{
  "n_head": 4,
  "norm_place": "pre",
  "init_std_qkv": 0.0248,
  "beta2": 0.99,
  "grad_clip": 0.5,
  "warmup_steps": 200,
  "doc_mask": true
}
Each number is 500 + 40 x the weight over its row's rms, rounded and kept within 0 to 999. Layers, rows and columns count from 0. Numbers have three digits each. The size before them is the row's rms in percent of the matrix's.

# layer 9 MLP down (transposed), 1728x320, rms 0.167, rows 459-485, columns 240-319
102:443449470435542475552479476484526511470496502392526536425526471526473455498504536406587573443522502467495524537490486466472491531531456536504525446548566469509572537479534488579496506511451585517505493499460511473470521470504471495460466519
094:472437492385524494498514574568525519422445464409467524451576493487485454487480428511480565458491455487460513458475519456559531556464503437553455445582457501493519423469514480469502484499548507470545485500518457457518491468571476587538503529
102:512516503491498506463515497554444558470423477509554501494490570554487495522510500519479474542502534517460486528468515505488492471556550466503532547491543562447489434524587522566476557484588547441546456511462508489484424559502455449584511530
105:518434424516533520420436535538425439538578561477485456474534431517448505487583515491472571516438480532489579565487507530478441461463490492407467456542546423415546517483478494524528509516441494464492523480486460517508467475516507526478491538
109:492442475486462494505456501515513473503478489642479537517480476505470609575467538508455516526474496541503502496544503549503529541502485542486523436411482500494507558472507499540525496483548416505523427500598508604504545429413467487473509488
102:515521498492555449506505541439465484590484539462416455508561565514478493453453550546512533483523465527505517455499464487473530543448571490481518554481560495569483537488540478499526524433517508597477547501496492501486474490558570524464468523
100:543471512516494510513538523485417487564470517470434443465526455419483523458467557468470461432440487531434528520545581482422530549507459543531509458536524477544559483528532429516493523544439557501445607495574451523533468569514528471489448499
103:550518501578533481499576527576517504440515521500454492504517529455496546562483532422483563500537455518418411474420461461507576555463533506513482452488409482542506454535556475505527492535451510553552477464523519467498469520473478467477484449
098:471466509492510508527550468471501555542463479497535483509509440341479500524464470543516573466491522569543501422559499494506484543438534428521526485429506429484491520508529486505470508444510511505539538512513518467491501498503530496533467488
105:489529504479530536508492457466478431596480506466500493441536441454502480486548475522437456550538493422536494530522487522532451568488445498459465534503489448534511498517488558511483446466641551441517480458545498542584596484466513514544506515
092:483425503487573486541566508526434557449441497492536505512465501552530477487497470499469539488486459482486451458515535494573467473502495492548453517425557518459561478513610496467527542474558479460569514506448517508453421555434436479465529455
099:472421397469551529500483481476425524426539464531431456515451439512480476501497533562488539467509511507484400523490557495506489498529528558452462470516537490509548479524521498471532452541508493443473500543560568459514496519579543521562448456
100:441492455538518423508508426500429484529512456498454515513470526470516493523466534436454527535517502500437524524528470439510486480494503464485497538469498529447498439495449517561514473469433536499522582466483528518548488471471463478454459449
100:508536498488505512433541484474521473549492529497497506433493466454518541486479491495526454495513483556572402486462542486424565443520482476503475457436448450505575473502473437494570524574573514477515516549484477522511509449468506569421505504
101:502489504523484539479522532457477480531565513557515558523509500436461436517489547457544436497486556601540487492521523455530436540433528549532415418543531482554529582511492478531458497476531585498565475475476486437545435493444515482548513493
100:446493463474480478471478454482429510495505513543505486484553514497387488585546448544553544526470529536405478455512448526520521551479398460491563484478503548494443464510485442489538544500519511500498470515513469436489480502446497486533542467
100:501500520521528544505497412582518479480543432478542564519496513510461485485430510388586439526476387600534543539520556534528466520456482407504502528589456522403486497504576523553476564475490558493441483508476514445461458476481548505481563504
099:427563528518425482466459511552532541485487484470546475502495439501501518560465409453535533471513452558486543499521546477523463524531482516538483489512535536527480492539491556519505464481531562438537510511464518465525466510558516601564454500
099:504511559493546514394478452410487559504506509436421492541451508546475472476490503465476509454479448550461442477471460544419505449508488436456491549534521508564463501489471523529461459491490547506477526499529500566497502472375533456512448552
104:436476490485476526483615421532493544539451433512516539593462520447513571491515492468540543470467487532524505493521441553477475546506455521547517502522489555497513499501592486499597473530564509550508456402456547467507493439464526499512425523
099:562464532473513571556493548454488518516548479495465495511485462485569495483578499567586490450544494501520460459569465552474497482473556483493486515543519486473519557420556489530530511453560492506474474492501525513530544449513637520463497467
100:515502514493538496471528469472527513454503436450524431496545519564501501547474510547518531440499447510483502522455517397494534486491551451498491512575613568515459461491583476486482487451471527426475480415432564474489540466502526509447501490
096:492518459552487510517512481418560477425449556404461470449522495548550496415483520497469574540540473491497527545519551446581502566487438494540572545505436413540525456532477554520527512544570492553481543526477446443546487511493467572478496486
097:511496486488470464443523460516479490518473464590489501457554528532493605492489508494452476477535507504440487459479470477497514531567547538516470539472539422477432542528574540483580506506521484501533494484475463538513544529520550430498540538
100:560592517488574547521494517439539499520465500508451478486471532576481530474566499448552505505511514446485456536447449562473520459491557513576519503473419499505446451507505457573536503451610562516561538473476524561478549491567453507450567471
102:522511528484495468518531465481437516542537568517488532551418536442482504565562474536509540445503449441509529501573470519582522502527504558505528517538430535444454450491527411495504520478546532442448470464438496565465507544460433510585541505
099:475472489537578515433477475529491541498438503464475568454492548516560459550536491566507517480512527514454513495507455543455513581505437465428510508534540517512474468552525424459548536563468517497530531485447502504476553481506494389443558497
# layer 9 MLP gate, 1728x320, rms 0.185, rows 460-486, columns 240-319
102:498567545448579395568481524524522468491487511550525456520544559529533518510524488578483547463528483535503497468484572474488516528446547506491557588470542466491507535481468459542544517526475514570504501462564465549533459449589511533502532482
099:576496522477418509555525537528541490491499460496466516591504486513541498487516465487478529478484488541530485485529470484569497535464480437475598466558519515568502507428552477548436549543571535495507495498429515378552500553533495524485453462
103:571480581550575517543576554443501423516498533499456468469488432514390470562532446540452499533465527533470503560490457466551407536468549455490436488519519476486585528490590481451464491536513518469441531543497521538505469481497535493476525449
106:509519535551434587594429429546532506484521497533549484490573454584475569368523462494558466460483540443509488503477553506526487540459450535471534516457483488483498522516525498557446459459533481528422476559511476490595574456469472540452555469
103:473513476456515435564501556503566467538556470494467493476433473488447475572530454458448533496538505513462456460558469502495472502560463549455486433518500452550589450530483513515486502483601444487562495479494477547473523522476496528493427480
099:457505429508540571444488455558479408540528459505596512547427526508585473535521509504501490514568500518501465518541416436457418493450539499458499451487520507446441493442544469441491436540494476487570491450450532471489535449467464421514495512
102:445511459474496423501479446550529583462508489496500488495484509530470468482476542567507419543517587569493511459403441511490521547594538528507546512464548516505523545404533525562487513457550499457530445505495485503511498490507510483445465515
096:459457446522492497378503524462488557485502511478494519540483495464472525494511463492461594506484506568475548512591478545497458501525498523487506495486474432524538504536545511424452489546530543456537462492492527570542535472443581519502532435
105:533479452501466528514511499498534462468462562529580532428557495542533459482445446485551510521538493438472524456544536522495501565491480499488513547519500428517466501459448531542465484493491572537496524522554551512520417421518490504509501534
091:439431456572512499515452545478491532492501520517533482535484509603487490498498546459520507433555555541493493499533531496535512529505470475503495468445468514434493507463502507470501547482472499442563427508481435520475526507462511480486494491
102:478542533485525549533431524501447410445522544473499511532519463516466472475473517530500552460539548518473524397490506539503470498419580585447537524492496571506448512521487469529501530511464521468455470577487548527546517489532549513583579476
109:498439549470455553543446531558525517471468597565432464463487436518424546480494554482559492440461560472527502481473494531505550529499518557547513476512542523464582463458493545479506521568520499466529447530525451465484555534490443539548508541
100:490456536464478453459523539507555510460551567468501537448496507446444475446443531517524522498470528466478484570488501539495460465405528543501462491463497443497485474514512442474517501503462529488535572487461579517459478574497504510485579562
100:475514434541499549527496454442506501468514472469487472526513540460477529498481436463487449564447474573581522597453495492524509510532519575503556468442477563470527482492407522446498554461515568490486512427579478487490471480456474606452507554
100:455549518481596535537544487512505541486543548540490510496358534493480508472513465510524438539525402480452472478465481464526563436508483465487463511406412483525488498562484547532565532475525532559460468529516616495573482450527534513501488534
102:481441523474477538542471459428533523515536439574604510446564496609447503541487431545529491433535548486517458501532512505463431433462515498516545550461479502490504551433560452510522471471465479522432523504539500448519501492597515490506552499
102:528475529436587509539549535524524425454479528548469501500463557520526538503489550526478537486568555509484520519442457509476504492544570571516522460505527526571422493553550455514500518539474501535506413491502435510526519475556478519473532494
092:512506518466498563543478568592492570504622523515460445527584508503513530512402514536494496529533458460535525476506559461499459528518537501512529526554462453511496495487499471441509556496524517525521577488482484454522527463489501532451512546
103:519558452572477479518478562552505476506488524528439519515555562477566464516483447458500602479476484494561536456468516478488460504448480526533551549510460621490495476518514456466549512418559553508552444457448515513500524490425532490510519512
099:494482494599554501494558484482486463552478538493461519558498523511527415517497535495483484527537524516495474498447516568439509532424513468428454514511501428505555454541516502528556513499453571548522461523555479569439493488528554533485540571
105:487488497476497497491383520528494498480508491499491523441571493455484525477497530506446507497507500503523520497535460454469531356474466552477514504425472488477498465532577513503445465495537515547530510490497486511566483505513478463484514575
095:528493470452473521450534495501539523481504516495519497452498528512550456536522515528466517511467473508489491402485579515547546555556505499465551529531491490544488513603534464473482431457486481542500488545462530484476542482514453500456449472
098:523484566463495552506470511489452572487437475423522476547449434453475517441473459471461492540497515595533442532526551520490553436441557471514503456541490505492422510531506524488430521491550527498527467497529526499467470551424520492440464479
102:466550581526451520490484503447459553565449481479496484524514535481567510495506485517523515435511459501469561519498455528543479442482425473441541627534553497503471499411526560533442515533535453508523444528535535532426555522484512489478474498
100:527476479376530493484411425557473488478520574452479459549476524556436509526533480505481510494518457424522528540537554484471532486503572463494511499462492499496457492491496502536466538515464506526480490488516508501497532547453471504528524419
098:536493412495460572549511459477507466506447472434461456460518473534584506506517457507489489564447444466501535506468470525426466489465486501468544484491420514517402533440642454549481490539512511471510456524460506502525552481531487529551474498
128:518487570527507466481520514505495535538494520549475541491518514499506506503575484540486476529473482472511555500561499567518412503450501520520583436504410502432528505521504465443511555526435459502519526480525463564508467526452449539540537576
# layer 9 MLP up, 1728x320, rms 0.183, rows 460-486, columns 240-319
099:460434558472484521523518489471464479519459481455448515535483529476495506463534544599520488449523458527498506482493541489545435363489440452451527545513570459498541450445603439552487592542477587517468468580491535473517535467496512483505497516
099:537413504503538423502505470482473602487516446497463474577475584546494538508485518489424445526508546495552537521505487476548456482506443520553536427461547530483542394482527459492521562432423524431491511496516519429539524546442494557500486428
103:538477525530420447507454503545449505452461513484539527530469511502505516435545505534428521612485417521541480505537491492471484417494561462478513460491458448490420539482507496426492556448524492455539457446495544509521470423433510440519473512
106:484494466551560432497530526480453548561463543512444495555442484501542483501500562513447471515487569550435510576577429479487518518523505492517484471456485514501458448478570493501535615502481453467539549495596543631432471451470436526489540556
097:459468445495466496433536478541498425549506576550518529465477471490539529479467555542510447459518466493414596505494447511459520505508505533526478502497461489541518566460416442542497497532587464528443476495470542512536478495489488530411581545
092:514498441521566459482473422473552479532453553511564505515465452490562448492559512526476491485604458506442540461507546524495573557495528469517450524421462458443435531491528504557502477589457511563536547511477573458541473447551461428453525500
108:487493496581460499528434482534542512534527462519427514488444522501431478439499481533571529595414468489467528506426466479533465446493507527466479519506561553534464474448518516521450479512530533509429547541499541478520537480494502519502497466
097:471549469401455558493415520411471549443447443463544488473471438545448474562494544541523443502511507457506474416541488529508539489523432486507564534505491489584423489592518431522506514565483525458480503507436513488476548524507522505497506514
111:505470496430499503498499519546478463498555544490479420466444462542487537483486494442518489487506531444506568427516450424501544500531551524452486480497440495482476507472460549553467560526483502569474520469470476527514496549500463495521528476
090:502504408453478493523498495448513485486522558464441545487473472571577458440539443470498531443517581524490436456480533541496494491483529412501495475480490467515465485579427543516540486489503496540515486504524509509469469514429499453573536519
100:444556479492497543548558428479478517477482515487471493536535544518503441526510440545521524474509464535482499528521532476496514431574459406453515467503483483529413458440483522495523562469537516532540504483503528513489465440438459494474527515
101:471504502470475438507581558546471492457490511528482573555468446503520460501471517460471394503488496490506505474492562411466476539457578490494433462525422428455531484439463502451507542473534508546474460543509451449463538467526453480519453504
095:485486499480509491454508469480542473527498583491511605477483528549536440534478427528450527476444506508510526505494468531452467557466529549505483564485549444519467517541453547469575532487564435563444534527449503521483495491537510539459570589
101:554538495546464532482452547511488509509496532488467510524492473506435496473555539467563491527512457471485478471487441474573454457490600469487452489468595483573471496448545427437493532504508444539484463482449500510409484488539469469484526534
097:557538448547522537493528545530481573548535543577544510450475547459522471533549550533541564528531459505494536489503475391523432512560509477461465480424465485458480562508536471486487522502452521538444471466448506489469533515465510457510562527
097:414484502548458486467530527551474491552547534462459485506557442598542528482468495481517448486423431457527526550458499531515463489504516508467585510494455512489464586535453503574502536520474503434479423509537528448488546463526534508588510478
098:478520479579523569515499528501465557524580485448463512517585436552395569529561508493455509500444448529478535460531514545453506462504551504526441493493539514463530557510558455534531383516526596423562485512503440535514454510505532492540563482
095:551506522500467525480445457543461488518507534495498522584539428534468465504410475550478398548580451451530524551440548471510516497471491504456469589469481562494529471521495531476529504454515469491488523462466508417568523514491488505486484553
100:536415503497481477520565480510485490498479455480496542517494472490457527470484538528515464486520488476449534492452542451466520457564525463488434516528525445471464489549552444418455507528519573530578547460539527570507512488483485530493489508
096:542452535458483555501443475494501539441539565549568421435529491494470528524520430561486512519442535534496451444540485534493524508538457543506486423448534504496436502474493486537466528451538512441521540391465515530494456501518509501489530476
099:584524513499468435498432499444576527568504514473517500534494489444455458467488620480489509457475584559553531482493520501498514466532569519515575547509525512538492502503464590450555509531484508467552527509529573461489569480483435500512479546
099:488483504452498599435544482418508416509528489509491469471462497503475480418445555564492506492524538499542413538450463472468565594499517615518450487537506491492559533535465486533515489505476434499459519515514480586452479471518486475540447439
102:494530441519553521512480516553509429496522557502392558546459555493510453497541486532518511486462447486511581512521486518529433529486544492521492568543508462566582507521529507534473493521555501499470503515477428429478509478484501483505506513
101:475527500576514515468492562498475557515496522489512510420507529451506492502552480519466459432474414511553492590508448532456587488505530510482554522468472493562479498457550555558475518532434503472494455518451563528526507533555465463491575467
099:551545540478487525471437481440475508457566529401474522555434574505477502563461551443394470465507471550492519495574475481545493558449525537496471469500483541523518393514599528556527507516454509552420463512492539563525499539517504556538499467
099:497450465473465537467550531438554487441557566531514517520533550438558420492528588489489425559508597422501508475502533486525497479529531452498526474519481562482516483505495476496527521493421527495504512535502567485469545457488496517433514504
114:479514457514473541525566560594515525501470500546511553443490554495507529511503525527538427479496454488538506527486512532485466518522589517552564491553491530410507541508514529530431470495496497467538498522578475490512496497414475487541480527